Weights of a small transformer language model: a variant of Adam for these matrices.
Each number is 128 + 32 x the weight over its row's rms, rounded and kept within 0 to 255. Layers, rows and columns count from 0. Numbers have three digits each. The size before them is the row's rms in percent of the matrix's.

# layer 12 MLP up, 704x256, rms 0.0684, rows 218-228, columns 0-255
097:087135155136109139096167096100124068162147135148099156070117176102111126146143131104154137165179133098112133132065107112124068127132059180137079106138092170140150161162156157102098167164089127125124101116167098114184111114133139129099101083132121122108191139094096135121126159113177135199066161135128110101089111174155126100172108172088116205041102114085116180078135112141112160172157129120154149168125138166152153164119094159105121079157080104114129154214154111065197103136120076102135147118172129102086173140099081081089099127072085178134151131121094130110072164105090146119124194154114110068195068174126143138171094150121116135150128141111134142132088163080104183125133118077123101128134203094155113163082106125151140134142152180122079132116100086139093130124118186
099:148183135095114127132085102182083087110150120143126092083102155147150136190129122124068149150100179147189114099133144156147105109138140151105157103131110178130157151102155150121107139161123108170109093104148068117172162141194067088160140108118090167161123123134113096090112184130180096122158169206198221102159120124111037124159153128127084158102144079086125112133122090157088096135077125176123107107127134163201158109100093118168163127177170100123111146158119129134164110083137136190146142160129163141134078092092095149136135135061221141125176105168143095090107170102103115127103159055110103106097135161147139149158112095144135107118129123163113135134143143067107122130122165140163158093132145141142034094148146189150152154141164126135089175117204089104140176137118172
108:176150233102135109115124133238097089157086151069109122118219119158105140118146177162115132122101095170101184066191123137155114141116081088091138093136096105070088084129083118170104112148107176111065151142107084130167083045140128145148155081144192096097136115134083151116140152134083154104177139111148137202133137090139126125113087094098130162144105149119177125096118135180086132113079097121125134098095092074128159134168109118079152131162174130069136121076142116117155132091134127110104162118136148132068142144124102070124156101140128076159188135131130128084130087108102068133140162114175128157086056121122119132140068159133123151103164133181116111078126161131130138135118145138133131101121112069183103178180143143119075128126142103093109101099089164103099151067113130
094:111157096113137166081160244108111122167083136152101160150096146126090155084157149146132118154153147150149105055113119116174120046186137143096102129129113187121139125137170090189195148166099133101154100131099097149105161121055139157137132106153065105096096148088137088143171153104109149180127117095069116109160076118121138053089104190182153121120159131137162147108100157147164125158119085138120129142151196131088122097119191152172127098128139083169174088069140140137157144111135129156141135105185137114132112148118094169060092086109167188152120080167159165159135126109208140121113181103161148125166135109106109108106174145122208065088150127154103165137043144151105139122093074135125138121121105140137152124146119083090138146091127122116185125079112108098125096141139168
105:141144141089084171094093131063130092134063102097162121115127098127184123120098092105177103109143155101134075146108141178212153086127075144164172111100161095120093195165176177151128111098168115179121083152110144123166163112091176160110097152107105108154112207156089089057163117076085183031135093121106091138196148157135121125148177149144157152125087105172130139120105161106081142077168158123133107162096103128141113127089114115098125180145081178214132097124143136135149128166105183058097118143158150117116099146145137085131090179150098195134148165112164155145092157124117111161098164145114149073099132141167123155067099108133128074117145151149117142128116119159165131082181117095123090134156135146114127120174153165081143131103117160156161137191185120120115166153144155
099:152063134106101136180069135097194103097132113183113144153109137119121142140104167118153131114103127160124151148110125159125149098125065119208109133109164137144087125193163097140121121114144119125157095073114133172112063155169110104141113117080142085137107133101176149134097159112130153151053164099152141123168125106093217186102124131112163142101068101154069147160090127149094139128136116126157151169081163092083115140113102149113063146159156109142120107086116073184099112137172168204141149122068152124162118095082128162145128127085137127128142163102181132150061103067144112100162155168064103124120067081117114139109093108103203097172139186170126154092130176096115111101187096089105138115129143074050130176087143110134149121197144118091181158158124090139131132130172168
101:125177150188174073108111080197070114111140159167146114145119162129148121106131115173111081081121062113113090085114100176126154112111156134123127145139086129131119129148153117080129110173069168089052146124113193068174136101109141156176122148145174118168157104119182109177204170193056115106165102156118081123088073119149157090126150189129131127095142141100115086164115142101143097143113184164108139169106102093115125126117079135121125143144131115137022119084116151101124098086166141167097127121071083101091095131130142129092195181119116094143132129112133161098124093111171105091136160088137180151120074176083109114080149181168074124155120135116066148181177113108144151112095159131144144179125106119180146126137142105155146106075132172101189123129172128164133114131104174
097:189093085187107182122137160138099071137154150181106156111116115115221154061152113051131143125088136129101124113118177132070130076084147131164108119159086132161098152159135146126181051088111151098151099151135127184114172163133178159166119094128095101183116150151139158126133175181187138154045084108078117074119189152161130122151174079171154094129084082117150070106117190208142129134163166143130111157151148138146156097128083119124070143166144126102121108125133087114113132179122124142122173094154133086153097163161130124096136186152132148102197111109100142151165104159123140150153092124123172106140124103141105098121143131108104147133085113076135178126109125104161152071124139099136089120203136154128124122125161161140157135128121136149139111074166160130105190216083171
095:149085144064117120142138130149128104102142127143123111173136124160090165122116152094154175089109123185195120126099147137099110140101124133181102087083182114111042147122195137115155141112109197169111155146185136136126142100161124100160077138179133096155116171118120091080156162100119192119130149146122121125112126167113125127124114144170118188117132184112135133176137143123102158123155145123113149173082078200127125148078122169184083098144132099102164144152123118184198111149167172176117128156131095075110047030117118105126195082150133134108171113158096155127142117166178074120153155147098121142202104158105089218072140110117118139099158154201138100138135098135157149146083132100134051091155130137117145120141116133132200121175148141148110077122135123118174130179168070
097:175135171084109124132149159167148170181134128169136162143148160152109095099134106113159151191115162101093117099133122080183138126088138148203164169098121119062140189183132140195062097148151115153103134149123132149175143116171139117134127092095171114128095102076145196150123127151074087139106135206231106134145138112124180127134107094136131105114145109154133145145094131112090106163098132121123104134098168096123140093108159084134179136096117091126088081132177062158187179166153184120136127164144141193144167132131135131137122157098095181156166083134135154136125095164130118095034142121102154204090128106131144147163105118144129096119098130104119045077097179158131130075116100139135122132079155103077160108109113139186163129077129111161077145162073200141154155139087127
100:096146123110164126150107126159120106175103137128120150152160170067110118157167130127135089139099100184141118103156094165125094124136093128083163112161166116119228174114169158101129176187147119139125144086178145155180157138138091140172133150102131089137104175090140108133129144092038166142105100159107074152123118178146123110176151133186109183177178209103051161118094152124156115114122122089173090139110129129167086143125188078165142087102133087138159113127154118178101100130136151122131133149107140203099170134118167133175163122093104125145102161171149198115127087032115072117059131117115164135080137162075111143165164127101192177064144157107098142143093139112131096119058100158185137105113136128174070151085141128098123141093109115133078142117130101115157152103138088